config.yaml
num_hidden_layers: 18
hidden_size: 192
num_attention_heads: 9
num_key_value_heads: 3
head_dim: 32
intermediate_size: 768
vocab_size: 5035
hidden_act: "silu"
norm: "layernorm"
norm_place: "pre"
norm_eps: 1e-05
positions: "rope"
rope_theta: 10000.0
rope_fraction: 1.0
qk_norm: false
attn_scale: 0.177
bias: "none"
tie_word_embeddings: false
parallel_block: false
init: "uniform"
init_std_qkv: 0.0264
init_std_o: 0.0
init_std_up: 0.0264
init_std_down: 0.0
optimizer: "muon"
learning_rate: 0.00166
lr_mult_o: 2.0
lr_mult_down: 2.0
beta1: 0.95
lr_head: 0.00639
warmup_steps: 200
schedule: "wsd"
decay_fraction: 1.0
decay_shape: "linear"
final_lr_fraction: 0.05
batch_tokens: [16384, 32768]
max_seq_len: 2048
doc_mask: true
train_tokens: 144300000
max_steps: 6192
dataset: "wikipedia_en"
Each number is 50 + 12 x the weight over its row's rms, rounded and kept within 0 to 99. Layers, rows and columns count from 0. The size before them is the row's rms in percent of the matrix's.

# layer 5 MLP down (transposed), 768x192, rms 0.153, rows 87-141, columns 64-127
149:70 50 26 46 48 50 35 37 64 34 39 48 54 49 55 67 55 75 45 43 35 68 47 65 53 36 52 46 49 32 28 48 44 52 42 70 50 52 48 20 58 38 31 54 60 44 60 35 66 61 34 48 62 52 21 56 43 57 77 83 40 52 65 13
082:39 54 47 36 55 62 73 47 62 70 30 64 45 59 45 49 47 44 80 35 46 52 55 62 45 35 58 59 58 22 44 62 53 52 63 35 41 62 72 55 47 47 54 39 65 49 29 56 50 33 75 44 40 48 61 59 45 52 34 34 53 72 70 29
127:41 54 49 34 43 56 25 66 65 59 68 57 59 47 41 58 61 40 72 42 41 28 47 49 60 32 60 34 49 49 46 74 61 47 60 69 67 51 43 49 51 31 43 42 57 53 50 45 49 47 85 23 46 62 40 53 44 45 56 57 57 42 58 61
055:57 38 62 32 79 56 54 43 34 64 28 30 50 64 49 64 54 46 55 64 63 44 31 51 54 49 30 45 33 74 63 55 40 52 74 46 57 44 40 57 56 60 50 47 47 57 62 58 45 56 36 51 47 48 47 66 35 36 25 54 61 62 27 34
155:63 62 44 45 42 60 46 56 55 39 46 46 35 66 44 54 48 59 36 32 57 49 55 52 59 76 54 61 53 60 47 27 30 52 58 64 35 70 50 64 71 42 53 43 51 53 38 55 34 48 51 59 43 29 69 57 47 58 54 28 42 49 55 50
011:52 46 44 57 64 14 47 33 35 51 43 46 47 35 56 44 50 48 32 35 78 71 49 37 68 61 56 62 62 62 65 48 39 64 56 54 55 56 68 43 49 37 55 67 57 69 59 37 64 56 56 59 54 56 45 29 42 61 37 44 37 45 48 48
047:47 48 51 57 70 43 63 72 45 50 60 45 53 66 43 50 59 49 24 42 38 49 53 51 44 59 46 48 64 32 42 55 56 49 51 36 40 33 63 42 72 31 42 55 41 42 58 57 50 57 25 60 31 48 41 48 56 75 53 68 49 54 39 58
147:52 45 32 59 27 39 68 70 73 61 51 49 45 55 84 41 59 35 53 42 27 51 52 63 60 45 47 61 47 44 40 54 59 60 23 60 41 54 36 38 29 43 30 66 37 31 58 52 42 51 53 55 50 57 71 59 59 65 49 82 52 55 52 36
132:43 64 46 63 44 22 61 36 67 33 47 55 42 63 52 43 31 64 43 48 62 60 69 39 73 55 55 55 40 47 48 48 63 32 47 59 40 49 58 45 37 45 39 48 60 38 54 72 59 42 47 62 60 62 38 52 70 59 61 62 30 53 47 67
142:41 60 49 54 41 57 59 62 33 41 48 58 44 34 34 57 63 48 25 58 60 68 46 45 65 47 52 60 46 56 51 53 61 55 45 44 58 62 41 48 63 68 49 35 56 56 52 38 32 36 42 52 62 57 52 33 13 53 28 71 56 51 58 63
149:54 58 29 55 51 60 51 44 57 42 42 37 68 53 66 34 44 53 50 57 58 50 37 49 46 41 59 37 47 34 38 55 57 68 60 50 63 63 58 23 51 43 44 41 55 48 49 53 33 45 32 60 61 58 57 38 67 88 55 47 35 55 37 50
099:40 25 54 35 38 52 28 33 30 45 42 56 39 56 64 34 52 67 30 52 62 37 25 57 71 48 54 50 55 49 81 57 51 29 34 57 36 49 53 59 46 45 34 56 48 61 44 48 55 67 55 55 49 58 55 60 57 51 45 39 49 26 54 37
144:30 49 63 64 24 71 49 54 53 50 40 33 47 46 67 82 44 61 49 59 63 53 40 51 49 39 23 65 42 57 58 55 52 51 61 40 54 32 68 60 41 60 51 55 58 53 41 33 62 37 34 54 47 42 54 69 36 39 61 27 37 55 41 44
028:35 30 52 62 60 41 57 42 63 69 28 44 64 37 55 61 31 36 52 48 36 58 49 63 44 40 58 54 65 54 61 43 68 39 72 43 51 41 55 32 65 65 56 58 52 37 57 35 37 57 61 58 57 48 41 44 39 53 51 52 23 60 66 61
131:60 46 32 47 62 62 37 41 28 64 59 35 46 40 66 81 62 62 49 64 41 54 57 56 42 51 61 43 33 57 51 57 67 60 45 65 44 41 71 44 51 35 44 53 49 38 55 52 52 35 50 41 50 52 50 50 62 59 41 69 51 60 42 41
017:57 39 62 44 41 37 45 45 50 43 69 55 39 47 51 23 50 33 30 47 83 56 55 44 49 67 50 58 48 49 59 43 57 59 63 54 47 79 54 45 63 34 47 33 55 64 57 52 68 73 49 46 61 60 55 42 51 75 42 34 56 40 79 71
072:48 43 56 38 53 74 52 50 48 39 52 47 49 55 47 62 51 54 42 71 53 53 41 39 37 47 48 50 39 52 67 59 47 63 50 42 42 12 62 62 48 53 63 49 39 46 40 41 26 55 37 48 55 55 69 49 58 55 58 46 72 37 40 14
144:39 44 60 50 51 26 68 49 57 42 47 35 56 45 49 40 64 55 40 04 58 62 56 43 58 51 61 32 55 58 61 52 53 50 33 68 49 64 39 48 34 63 48 37 43 61 56 38 43 51 43 23 53 42 58 48 45 52 59 68 58 42 49 37
143:45 71 48 66 44 56 38 58 38 44 42 62 52 48 61 48 63 44 36 40 40 48 36 35 66 49 44 34 59 61 34 47 57 60 55 31 27 41 34 46 62 61 48 47 46 32 44 51 46 64 68 46 56 34 54 49 58 62 51 52 49 37 30 54
070:52 52 38 54 48 43 40 30 60 68 51 56 62 36 53 31 43 55 50 52 48 44 44 36 62 42 50 53 60 38 66 74 51 40 48 47 42 66 54 34 40 64 30 35 46 48 41 44 51 54 46 54 52 46 63 49 58 48 98 66 38 56 46 57
132:61 26 48 59 44 72 43 53 44 61 59 79 45 62 58 52 62 51 51 55 49 66 56 63 67 46 53 16 56 61 51 46 42 53 59 43 34 52 53 68 59 50 56 78 54 38 59 47 51 78 61 35 61 37 48 56 45 38 46 57 53 69 44 36
158:53 62 33 46 45 53 31 13 58 52 60 56 41 47 44 48 69 46 59 85 59 53 42 43 52 46 18 61 63 69 51 54 65 68 42 47 67 32 34 44 52 59 61 39 66 40 49 36 48 43 41 42 62 51 46 66 55 55 52 47 36 54 70 54
028:43 52 53 61 53 34 47 43 39 68 30 44 52 53 86 46 49 36 50 47 38 44 44 45 76 55 30 54 62 40 52 45 59 39 40 46 66 51 47 47 54 36 61 41 50 51 54 53 56 44 41 46 74 54 48 46 75 38 62 48 49 60 50 29
052:33 57 75 47 52 48 34 35 50 53 45 53 39 52 52 24 28 35 46 34 58 56 45 37 49 79 56 56 62 56 55 54 60 38 28 46 52 70 60 39 54 47 36 34 37 49 30 49 55 51 60 63 77 48 65 54 44 81 64 41 45 65 51 48
007:44 50 54 43 48 62 40 51 74 50 42 55 40 38 50 46 50 51 62 43 65 47 49 34 59 67 61 71 24 69 74 21 40 42 49 70 62 79 51 44 42 53 47 34 71 64 56 66 57 41 52 47 67 41 47 54 32 49 53 52 43 39 58 59
072:28 42 49 33 46 24 64 53 46 54 69 34 64 56 64 59 44 63 81 46 38 51 47 47 55 61 67 36 36 67 42 37 69 40 45 59 52 53 40 38 42 50 47 30 43 54 56 61 45 35 51 48 56 29 58 54 36 54 41 40 63 46 52 72
107:44 55 38 30 43 77 43 51 41 49 63 48 48 38 60 66 48 59 42 54 35 53 41 48 45 46 39 46 51 37 58 32 67 58 55 54 44 55 60 56 45 44 59 42 60 32 50 73 34 32 45 58 67 48 61 68 42 42 64 39 35 39 55 77
050:66 55 56 28 63 60 63 50 55 60 44 46 61 54 49 50 59 47 48 48 58 50 49 56 55 38 64 59 51 32 57 66 50 70 28 33 54 48 41 74 71 52 48 68 71 57 33 55 56 41 65 15 48 45 27 36 43 57 43 59 55 83 66 46
014:50 40 14 38 29 45 42 41 75 64 61 51 54 56 51 27 43 44 44 66 48 39 61 50 45 42 51 59 53 33 28 56 55 53 78 44 50 49 56 40 71 67 45 50 71 56 58 38 62 58 38 40 47 64 49 57 56 61 51 42 50 52 74 82
046:27 45 57 60 55 34 33 34 60 56 43 44 60 38 68 48 41 75 51 40 46 42 33 55 58 55 56 43 70 53 45 46 63 54 61 52 51 59 70 39 51 40 61 52 68 40 50 29 67 37 55 45 66 41 41 45 61 36 45 61 29 57 57 37
023:49 50 44 36 31 12 60 57 64 62 58 32 59 37 63 56 48 35 44 58 52 50 48 61 50 59 43 55 37 81 80 49 52 29 51 51 38 60 49 40 51 34 57 67 65 56 45 53 49 50 68 31 49 47 36 51 55 61 51 37 56 33 73 64
150:41 67 53 65 58 59 42 58 33 15 42 52 52 52 45 42 38 37 59 45 58 33 62 51 53 62 66 52 54 75 29 65 41 51 48 56 52 56 44 53 46 42 48 28 45 62 42 35 64 61 66 43 42 42 37 54 60 43 55 50 67 40 46 53
111:49 54 65 30 61 16 56 42 59 42 59 59 50 63 51 45 41 61 41 41 35 53 52 40 39 41 58 42 28 40 44 74 51 62 48 49 48 47 68 39 43 49 56 53 46 54 35 51 53 54 31 43 55 57 59 67 56 34 45 59 54 41 65 30
145:47 60 53 56 56 43 63 66 58 25 37 52 45 47 60 54 23 66 55 55 69 24 50 55 35 79 46 58 33 40 54 40 35 66 60 35 62 47 66 59 56 62 54 60 61 50 71 50 66 51 33 54 36 24 54 59 36 48 35 40 46 46 62 55
029:41 49 73 52 54 15 58 65 62 47 36 31 52 56 81 37 43 17 58 61 58 56 43 57 57 51 34 25 50 22 53 37 60 33 34 61 50 61 35 48 54 37 52 40 47 52 63 62 53 65 38 44 35 34 52 47 41 64 52 55 42 65 49 40
064:61 28 42 51 31 44 35 46 75 59 48 57 32 57 38 29 44 50 57 57 54 47 62 52 49 48 52 46 46 35 45 61 27 59 63 54 61 60 31 42 83 46 49 28 46 40 41 57 51 31 52 47 56 50 78 49 63 58 66 61 48 67 42 59
017:44 47 31 38 43 23 50 45 66 72 29 47 42 49 44 49 44 48 62 43 47 50 61 55 50 82 47 31 46 48 52 44 48 56 53 50 67 57 50 39 45 35 50 34 44 36 63 56 61 36 42 53 44 60 55 53 37 56 47 43 32 50 57 37
014:67 49 62 47 39 41 53 34 68 39 41 44 53 36 34 57 66 50 34 38 59 52 59 51 36 42 54 57 32 51 54 39 40 43 78 44 50 52 71 34 61 62 31 40 50 73 41 43 69 57 54 57 37 61 57 56 40 73 21 27 46 43 64 90
135:40 38 54 56 55 67 47 46 46 53 43 52 48 62 49 38 43 46 26 54 56 55 35 46 55 59 71 47 35 51 46 65 50 67 48 56 40 53 53 46 46 59 49 63 44 60 73 49 56 42 35 58 44 52 58 28 55 48 23 37 59 34 41 40
016:48 47 53 47 69 43 55 37 58 52 42 43 43 63 55 28 36 58 52 48 57 53 50 41 42 64 67 54 35 63 53 50 43 43 63 42 36 68 74 46 52 73 43 70 45 68 40 59 43 54 62 42 55 52 42 59 22 89 45 41 37 44 67 96
011:45 41 40 65 53 37 46 46 75 68 44 36 58 41 42 43 41 51 55 63 39 43 46 68 51 41 52 38 51 50 55 44 66 31 62 56 52 67 37 47 63 40 58 50 81 53 62 46 65 53 43 46 25 27 54 60 51 51 30 61 42 47 74 52
165:46 49 40 62 63 56 58 72 58 77 68 40 45 54 60 55 36 53 42 50 38 19 60 44 46 68 54 53 30 61 42 67 69 32 48 44 49 57 53 46 52 62 63 53 56 39 71 47 42 63 47 40 37 56 57 47 62 56 56 21 33 65 65 58
009:53 50 50 65 61 52 42 54 68 62 29 52 47 68 23 51 45 49 47 54 40 63 52 59 53 60 65 36 42 49 49 43 52 45 77 48 61 53 54 57 58 56 53 48 71 70 47 54 64 39 49 67 44 35 55 59 24 54 46 50 27 50 58 67
152:66 59 65 67 44 41 39 65 54 53 57 31 34 52 64 31 60 45 60 55 50 68 46 69 53 63 63 63 55 41 35 44 18 36 60 45 55 29 77 58 49 64 44 63 37 44 59 40 49 60 44 54 53 55 60 34 53 71 42 47 51 49 54 67
093:49 53 60 46 76 63 56 65 50 60 49 55 53 65 71 30 32 40 63 52 60 64 40 23 47 42 42 56 22 53 47 66 58 84 46 61 41 47 28 31 41 50 59 54 50 48 61 70 45 42 39 20 44 41 60 52 62 43 44 71 39 59 34 40
040:56 68 46 36 59 56 35 37 68 44 38 35 56 58 39 39 34 34 61 54 56 45 34 51 39 55 50 30 63 36 61 46 53 22 62 37 41 50 48 53 38 55 41 57 77 51 48 42 50 76 44 49 39 38 25 39 44 64 50 59 45 53 73 56
040:50 28 43 60 47 53 66 52 44 44 64 51 27 51 47 49 55 27 44 45 70 48 45 64 47 48 46 52 27 44 39 50 51 65 38 45 41 36 54 28 57 54 69 59 26 53 52 57 54 49 34 61 52 42 61 48 49 48 58 47 45 43 66 74
105:40 56 42 38 56 44 74 70 52 51 60 22 66 59 43 47 47 50 49 55 51 26 53 64 28 39 58 42 33 48 59 36 47 55 37 67 35 42 55 51 60 48 36 55 59 33 65 54 46 33 55 54 55 49 52 52 53 54 66 38 97 46 58 33
162:35 54 32 33 51 51 42 42 41 24 47 40 45 42 66 64 53 48 40 48 46 54 41 74 77 68 26 36 42 39 41 46 49 53 53 58 55 44 63 37 54 45 36 36 45 51 34 41 39 34 44 74 69 60 38 68 39 48 62 41 46 65 51 40
111:65 40 24 57 64 36 66 62 62 52 39 68 32 54 63 54 32 35 42 44 29 62 46 61 53 55 57 71 64 44 35 72 62 60 51 32 40 63 64 58 42 27 53 67 40 60 58 40 51 58 29 38 75 64 54 77 65 28 38 42 61 53 27 61
157:35 29 62 33 56 64 50 42 62 45 38 39 40 63 47 36 54 44 45 19 52 52 66 53 51 16 25 50 64 39 61 70 50 43 64 65 49 51 51 43 59 58 57 50 65 63 56 44 47 56 41 48 40 48 44 58 60 49 42 45 49 63 62 43
068:60 45 43 33 78 49 19 60 47 58 47 62 53 28 50 54 49 34 63 58 51 36 51 53 52 46 51 33 33 49 42 49 51 60 49 39 48 29 66 80 38 45 40 42 31 46 35 46 40 52 52 57 44 69 35 54 41 63 30 26 70 53 50 35
050:59 39 44 29 63 52 38 26 40 60 63 28 44 41 49 34 51 57 54 58 49 28 47 46 67 57 51 52 51 41 53 54 44 60 69 82 48 34 71 40 52 51 57 37 28 55 32 71 50 58 32 67 46 46 50 40 73 47 29 54 44 46 39 59
119:37 59 62 35 42 53 49 74 39 50 38 22 50 51 58 47 62 38 63 53 70 46 42 50 46 55 50 47 38 45 49 56 52 69 67 68 40 54 52 88 54 62 56 52 53 34 37 64 33 41 36 43 49 75 63 54 36 60 44 73 62 59 51 43
038:41 41 53 63 39 32 64 52 41 41 37 42 49 49 49 61 44 48 63 72 54 52 58 55 55 41 54 46 22 45 49 37 59 40 49 65 68 59 36 31 44 40 42 49 51 49 54 57 40 51 40 35 09 33 56 46 62 49 36 47 47 28 51 69
# layer 5 MLP up, 768x192, rms 0.0903, rows 88-141, columns 64-127
082:50 54 46 30 56 38 58 56 26 40 60 34 37 49 47 51 57 51 56 45 47 60 52 37 47 49 56 64 61 72 62 69 47 56 37 44 38 67 56 40 14 42 59 47 49 34 46 57 59 42 50 64 35 61 57 64 47 32 41 59 69 40 56 57
132:38 34 54 45 59 67 30 41 39 47 30 53 43 52 39 44 69 50 45 50 68 56 51 34 45 27 71 46 55 66 49 39 30 53 59 58 56 26 36 36 54 68 59 58 52 50 45 54 52 46 47 36 57 55 62 64 49 35 52 31 66 39 29 78
061:41 45 70 61 44 64 63 36 51 69 65 38 44 38 42 49 62 77 43 38 54 36 56 52 53 42 42 39 55 39 69 55 41 60 41 57 54 44 29 52 48 36 64 41 62 56 51 35 31 50 61 55 35 34 64 43 64 47 39 40 36 50 67 43
154:51 55 47 43 50 73 37 33 50 58 59 57 43 58 53 55 53 60 35 44 49 48 76 46 43 27 48 42 54 59 41 50 48 55 27 34 49 37 50 56 26 41 41 60 41 57 39 62 53 34 54 62 39 51 30 59 52 57 53 42 33 35 34 69
014:42 41 61 43 42 66 56 55 75 43 58 51 35 72 62 62 41 49 58 49 19 39 59 60 41 48 48 50 34 43 45 49 67 33 49 59 63 50 42 43 57 58 46 34 53 42 58 54 34 55 56 41 51 49 50 64 58 36 68 65 49 67 41 69
054:50 62 64 45 45 51 49 33 67 69 43 47 60 36 45 49 67 60 65 44 52 41 48 44 59 37 55 51 24 59 39 44 54 37 49 66 36 58 50 35 49 67 51 53 69 55 54 69 43 59 60 47 51 43 54 27 61 44 39 40 54 41 42 24
139:58 54 34 29 72 59 42 32 19 52 58 41 61 52 40 59 33 55 39 45 48 39 74 40 50 35 39 28 58 35 52 52 50 38 33 46 61 42 32 53 54 51 61 50 52 33 32 42 45 62 38 61 50 58 61 64 63 50 44 47 50 54 56 51
129:43 38 68 62 49 72 81 47 64 35 46 44 56 24 57 44 52 47 35 48 76 66 44 35 37 69 43 74 35 27 61 49 58 49 40 40 60 40 44 70 51 29 48 61 64 49 36 60 57 32 61 61 56 57 43 51 42 72 27 55 65 38 50 53
140:62 40 56 37 49 46 38 74 33 50 62 62 59 69 62 57 52 34 54 60 62 43 51 56 58 54 56 42 56 48 30 41 53 29 55 53 59 62 62 24 47 51 75 49 60 47 44 45 49 51 38 42 43 26 40 42 48 63 48 59 55 39 34 46
148:54 47 60 44 20 49 63 39 31 39 25 53 46 51 28 53 30 35 66 67 45 52 58 65 34 31 49 56 52 53 62 56 64 53 62 65 51 60 52 60 67 57 66 42 45 52 67 54 51 49 67 36 32 40 67 58 38 56 35 42 69 57 58 41
099:60 44 63 45 58 67 26 34 54 47 71 32 36 74 66 59 55 59 52 51 50 35 58 69 34 56 44 46 47 36 52 55 53 31 19 46 32 62 30 62 63 62 42 60 66 51 45 44 50 43 61 41 48 51 58 46 66 32 48 54 51 69 46 57
135:37 37 48 40 33 65 46 59 55 56 53 57 51 52 42 49 50 50 76 52 48 54 47 27 36 56 58 46 47 39 41 54 62 56 61 26 55 71 42 49 51 45 61 76 30 31 44 44 39 52 47 58 62 44 75 49 58 42 31 53 56 49 66 34
032:59 58 59 51 47 60 49 60 32 26 63 43 24 51 42 37 70 59 46 50 70 43 52 38 63 61 49 55 25 34 32 58 40 44 31 46 58 48 45 59 42 57 37 33 52 59 49 68 62 45 36 55 39 53 51 55 59 59 43 42 56 46 22 51
125:21 40 51 56 44 27 34 72 58 40 60 55 59 39 52 63 59 64 51 53 21 52 66 42 53 47 51 50 41 62 71 47 45 56 49 71 48 61 50 45 72 50 47 57 54 37 49 58 79 35 56 42 28 58 51 49 42 41 26 71 46 47 54 26
020:32 58 45 52 58 47 46 44 65 74 33 48 67 74 43 66 55 65 68 50 37 41 57 61 55 51 47 42 43 43 47 50 34 42 47 49 42 44 51 34 37 36 50 67 45 36 43 41 21 33 52 52 43 37 45 58 29 29 51 71 43 63 24 47
054:48 41 33 36 43 54 62 50 50 46 47 57 46 66 44 63 47 41 66 63 47 46 45 41 43 60 36 57 41 71 59 58 32 60 43 43 52 45 64 56 65 45 82 43 46 42 34 22 31 52 41 53 55 55 51 54 72 49 54 57 60 48 48 34
149:47 58 57 52 24 60 50 36 56 41 26 54 70 64 51 39 63 40 58 58 37 51 51 34 52 34 38 45 58 52 46 31 35 48 57 44 56 64 71 56 58 73 33 65 59 49 34 62 59 43 45 66 60 66 29 68 45 66 63 53 57 70 43 58
141:51 35 64 66 35 57 59 76 55 53 49 33 44 49 34 47 59 29 47 58 52 46 28 43 37 46 57 59 55 46 35 34 57 40 65 49 55 50 46 64 51 52 46 53 43 47 36 62 64 61 63 65 72 38 62 58 48 60 59 40 63 45 55 40
072:59 48 45 51 42 38 36 67 51 48 73 56 27 59 56 57 55 40 63 68 46 58 46 72 45 46 20 53 33 64 49 35 40 44 54 43 44 39 43 49 60 46 47 55 48 83 60 46 48 37 46 51 47 33 57 60 53 55 43 65 57 49 39 29
135:41 59 60 72 39 67 55 58 60 30 62 85 36 51 30 53 38 55 58 30 63 58 48 78 55 58 43 43 47 66 55 48 40 39 62 39 44 29 46 69 46 47 49 62 58 40 67 47 31 44 64 36 28 42 50 60 39 35 60 63 36 70 39 42
159:49 27 57 34 63 51 55 62 35 53 62 37 53 42 58 34 43 44 65 52 55 33 34 43 66 28 54 39 40 52 39 40 54 57 85 47 44 44 52 43 62 54 47 59 46 31 62 63 33 49 45 48 54 50 54 50 35 63 22 47 47 54 61 62
032:52 51 47 43 41 62 49 62 60 18 63 55 44 44 28 44 36 68 59 53 66 57 54 40 31 35 64 41 51 68 46 56 44 51 60 58 45 64 56 44 45 65 35 56 55 48 57 55 49 42 42 58 44 42 54 52 32 50 29 48 46 40 43 64
057:58 49 70 50 31 49 49 53 32 60 50 69 38 70 45 48 54 54 65 69 44 65 54 67 50 33 43 56 33 60 53 24 50 26 60 55 63 59 35 65 40 41 64 73 60 48 63 47 60 38 66 32 40 52 37 40 56 37 28 65 62 52 48 43
008:43 45 48 49 41 29 59 52 38 49 65 52 60 56 55 51 49 54 34 46 54 47 53 63 46 45 37 34 78 26 44 87 39 57 53 37 32 23 55 51 51 37 52 80 39 51 45 35 50 62 47 47 37 58 50 52 56 54 37 46 63 65 42 41
077:59 35 68 56 41 54 54 60 54 40 49 33 47 39 52 47 62 56 39 46 76 51 45 51 44 41 59 66 49 30 52 52 45 52 55 48 41 47 46 26 45 44 51 80 39 57 55 20 53 56 44 55 65 67 54 52 59 37 43 51 26 41 30 21
118:43 59 51 46 64 56 50 68 42 38 64 54 41 21 43 36 59 57 41 62 42 40 62 45 62 48 50 32 22 61 43 39 55 78 49 38 55 42 55 51 57 48 43 41 66 25 54 63 50 39 42 43 46 71 55 42 48 64 45 25 32 33 70 35
055:47 51 70 63 35 63 49 54 65 38 25 57 53 34 33 86 44 62 54 64 32 62 68 46 46 54 60 59 62 49 45 47 47 39 60 68 50 47 74 65 50 46 65 37 51 28 58 57 48 55 46 40 62 52 19 35 54 37 25 54 24 54 49 39
017:41 70 86 67 56 55 60 51 20 47 38 49 41 56 43 66 56 57 55 42 71 56 39 51 59 57 52 56 27 65 67 51 41 46 22 56 49 50 48 55 31 39 62 50 41 48 42 60 55 46 64 57 49 43 36 47 39 34 51 57 51 48 33 24
052:67 29 42 36 58 63 62 72 52 20 55 44 29 54 46 48 72 38 47 45 57 57 72 57 58 49 52 52 37 38 48 54 42 40 30 56 53 48 47 60 46 56 52 42 34 46 62 63 53 60 53 57 40 44 51 41 45 48 58 48 69 59 51 62
027:57 47 72 59 67 73 47 37 46 56 46 81 38 87 41 38 48 64 29 51 63 45 63 56 41 53 63 47 65 19 35 34 54 66 63 61 61 41 43 37 40 60 48 41 25 51 45 51 49 37 50 63 48 51 46 37 35 50 50 66 49 60 36 55
150:75 61 62 61 53 70 64 33 40 43 64 33 62 37 33 45 55 67 60 52 43 61 60 44 52 52 41 24 43 47 47 53 69 48 41 58 50 40 63 54 44 38 54 50 62 40 44 52 53 65 67 68 39 60 40 69 53 66 78 59 52 23 46 51
104:36 48 51 39 54 49 50 50 56 72 63 47 45 53 58 49 43 77 50 44 58 56 45 46 51 47 49 38 34 54 78 39 55 51 59 52 71 49 49 34 51 59 38 61 51 56 49 53 74 69 35 32 48 48 56 42 64 52 41 46 63 57 55 45
148:40 48 58 70 44 48 54 70 32 47 37 55 57 67 56 67 29 42 47 67 42 44 68 39 46 36 46 54 66 39 59 26 48 35 55 33 39 39 38 47 46 55 50 61 60 59 27 53 30 60 49 24 53 17 53 59 54 25 54 48 56 49 72 39
032:44 53 24 39 55 80 43 30 53 44 66 51 61 38 34 55 37 69 49 36 37 43 64 46 43 41 59 68 63 67 56 39 48 67 78 46 43 65 56 54 56 48 44 64 68 39 46 37 31 42 53 52 67 65 34 47 66 29 34 42 38 38 60 49
066:45 53 56 54 55 44 63 53 28 57 59 34 56 56 45 76 67 28 34 54 50 51 82 50 58 53 40 67 45 41 47 38 50 69 58 52 34 72 44 46 56 51 41 58 55 34 56 48 47 44 61 42 47 41 70 75 41 42 38 57 53 57 52 21
021:56 38 78 60 56 70 53 44 41 20 74 43 61 40 57 57 49 49 34 60 42 47 37 43 51 32 43 66 57 47 46 49 55 45 58 50 41 62 46 65 51 46 49 93 61 57 60 36 51 50 64 48 51 58 38 39 61 57 45 57 55 62 50 55
018:43 65 61 63 55 47 53 56 40 79 42 61 56 66 55 28 46 59 64 64 48 54 29 55 71 55 54 44 68 40 47 53 61 64 32 48 49 42 32 68 54 31 67 63 50 41 57 42 32 55 52 45 46 50 43 48 56 38 73 69 63 62 41 19
138:67 49 71 55 40 57 60 46 43 25 61 26 62 36 36 60 63 49 30 41 64 38 48 59 39 34 60 29 57 44 61 49 46 39 38 47 72 39 54 43 69 62 31 56 68 40 57 40 55 38 64 44 34 52 58 46 66 54 61 43 58 71 44 51
020:46 47 63 70 22 56 59 54 47 52 60 58 59 52 40 66 57 63 55 62 51 47 39 61 59 41 33 62 58 31 58 54 61 53 37 63 54 21 33 52 56 28 62 57 61 53 55 34 57 56 54 45 47 50 55 45 69 37 39 62 77 58 35 20
012:52 63 56 40 59 59 46 57 36 31 61 60 47 43 65 55 55 56 46 49 73 56 54 45 48 48 46 73 55 42 49 46 48 64 31 36 44 63 60 37 39 66 52 40 31 58 40 50 46 44 47 65 67 79 35 32 46 44 62 37 52 74 34 49
145:46 59 85 43 42 49 40 86 42 51 68 82 51 52 52 43 26 40 45 60 29 65 41 55 53 41 38 51 50 49 40 37 57 54 48 56 56 35 47 50 58 56 32 45 61 63 24 63 32 59 47 43 53 40 70 60 55 52 30 59 53 49 73 39
013:34 42 54 45 42 43 53 57 35 35 64 45 47 14 67 53 45 55 52 48 49 39 38 46 53 36 28 61 34 39 51 67 47 52 17 39 38 49 44 50 46 44 55 52 35 47 55 44 56 59 61 26 37 54 37 41 57 59 43 43 67 70 55 34
145:68 32 48 56 35 60 60 48 43 78 45 51 45 70 33 57 73 34 54 49 46 61 53 57 57 62 47 63 71 60 60 48 38 45 61 51 58 36 56 37 34 53 66 69 28 51 20 49 45 34 37 31 62 60 52 38 77 56 43 36 51 37 57 49
094:42 55 50 32 55 65 50 66 32 28 41 52 34 70 61 69 39 47 45 51 43 73 57 41 37 52 45 47 58 59 42 49 40 61 42 58 56 50 56 63 87 67 47 52 57 49 54 37 17 31 29 48 61 58 39 38 42 51 36 42 47 53 55 33
047:45 67 52 46 54 60 23 39 41 27 66 53 51 40 50 67 59 48 50 60 21 47 46 39 56 38 41 64 56 42 46 54 48 65 41 29 48 46 60 67 76 44 63 59 40 34 45 56 39 41 45 58 50 49 30 55 71 50 38 64 48 63 48 21
038:23 61 64 35 45 48 51 66 61 43 59 64 60 34 54 44 54 48 59 37 40 40 52 38 52 32 50 35 45 48 49 55 54 43 40 61 72 61 37 31 61 46 58 60 70 36 27 48 50 34 55 38 52 54 40 63 35 44 41 56 65 38 43 40
110:51 54 48 62 59 41 50 52 47 33 33 54 71 62 49 28 48 72 49 58 57 48 52 36 63 49 74 62 37 39 75 50 30 46 34 45 39 31 51 47 64 48 55 46 29 38 53 46 40 51 35 45 53 49 70 22 35 63 61 75 63 40 59 60
147:36 22 44 54 52 46 71 50 45 37 60 50 52 45 47 47 53 55 51 47 42 48 25 61 70 74 62 52 33 58 35 65 65 46 56 52 37 33 58 54 48 66 45 81 51 46 35 50 37 52 22 68 41 31 54 59 55 32 55 45 50 82 55 64
112:44 60 53 38 65 46 45 35 30 36 51 42 44 33 35 31 53 50 58 43 48 48 42 61 61 74 37 43 51 82 58 48 42 53 48 35 39 45 72 68 43 60 27 46 74 17 36 55 63 43 61 64 36 63 41 35 50 54 47 56 66 69 55 52
149:31 55 56 27 58 67 52 53 48 37 39 74 63 77 58 38 38 57 61 49 55 46 56 50 42 30 44 36 44 50 35 54 37 46 70 55 35 34 41 33 48 72 50 34 53 32 61 44 32 37 36 57 51 46 51 59 48 67 34 38 36 40 54 56
071:50 63 56 51 54 52 08 71 69 44 50 68 38 36 57 37 41 59 56 55 37 54 55 42 53 45 38 52 56 70 49 57 73 41 48 60 53 51 38 73 62 61 20 47 45 30 60 49 46 51 46 57 57 57 48 59 63 41 60 47 57 32 66 24
052:72 55 46 41 43 58 64 67 44 56 43 52 37 57 48 62 51 52 41 52 36 54 65 68 42 54 71 58 67 61 31 36 29 72 29 35 54 39 59 65 39 50 43 49 54 35 34 43 51 62 60 54 67 56 56 72 49 45 71 32 76 17 32 31
109:50 65 52 39 24 41 59 53 86 36 29 56 44 65 51 54 67 62 88 55 43 34 68 17 57 48 53 56 51 45 42 55 27 45 76 76 53 21 75 57 63 53 47 66 50 56 47 57 66 28 52 45 52 69 55 52 60 46 59 47 60 61 53 49
040:41 46 59 36 46 65 52 63 44 59 34 37 62 33 55 32 43 40 46 38 41 34 47 46 34 53 46 51 75 57 37 44 42 65 60 28 47 46 72 61 60 51 42 53 38 39 33 42 35 45 47 63 47 72 48 43 38 55 54 46 53 37 47 59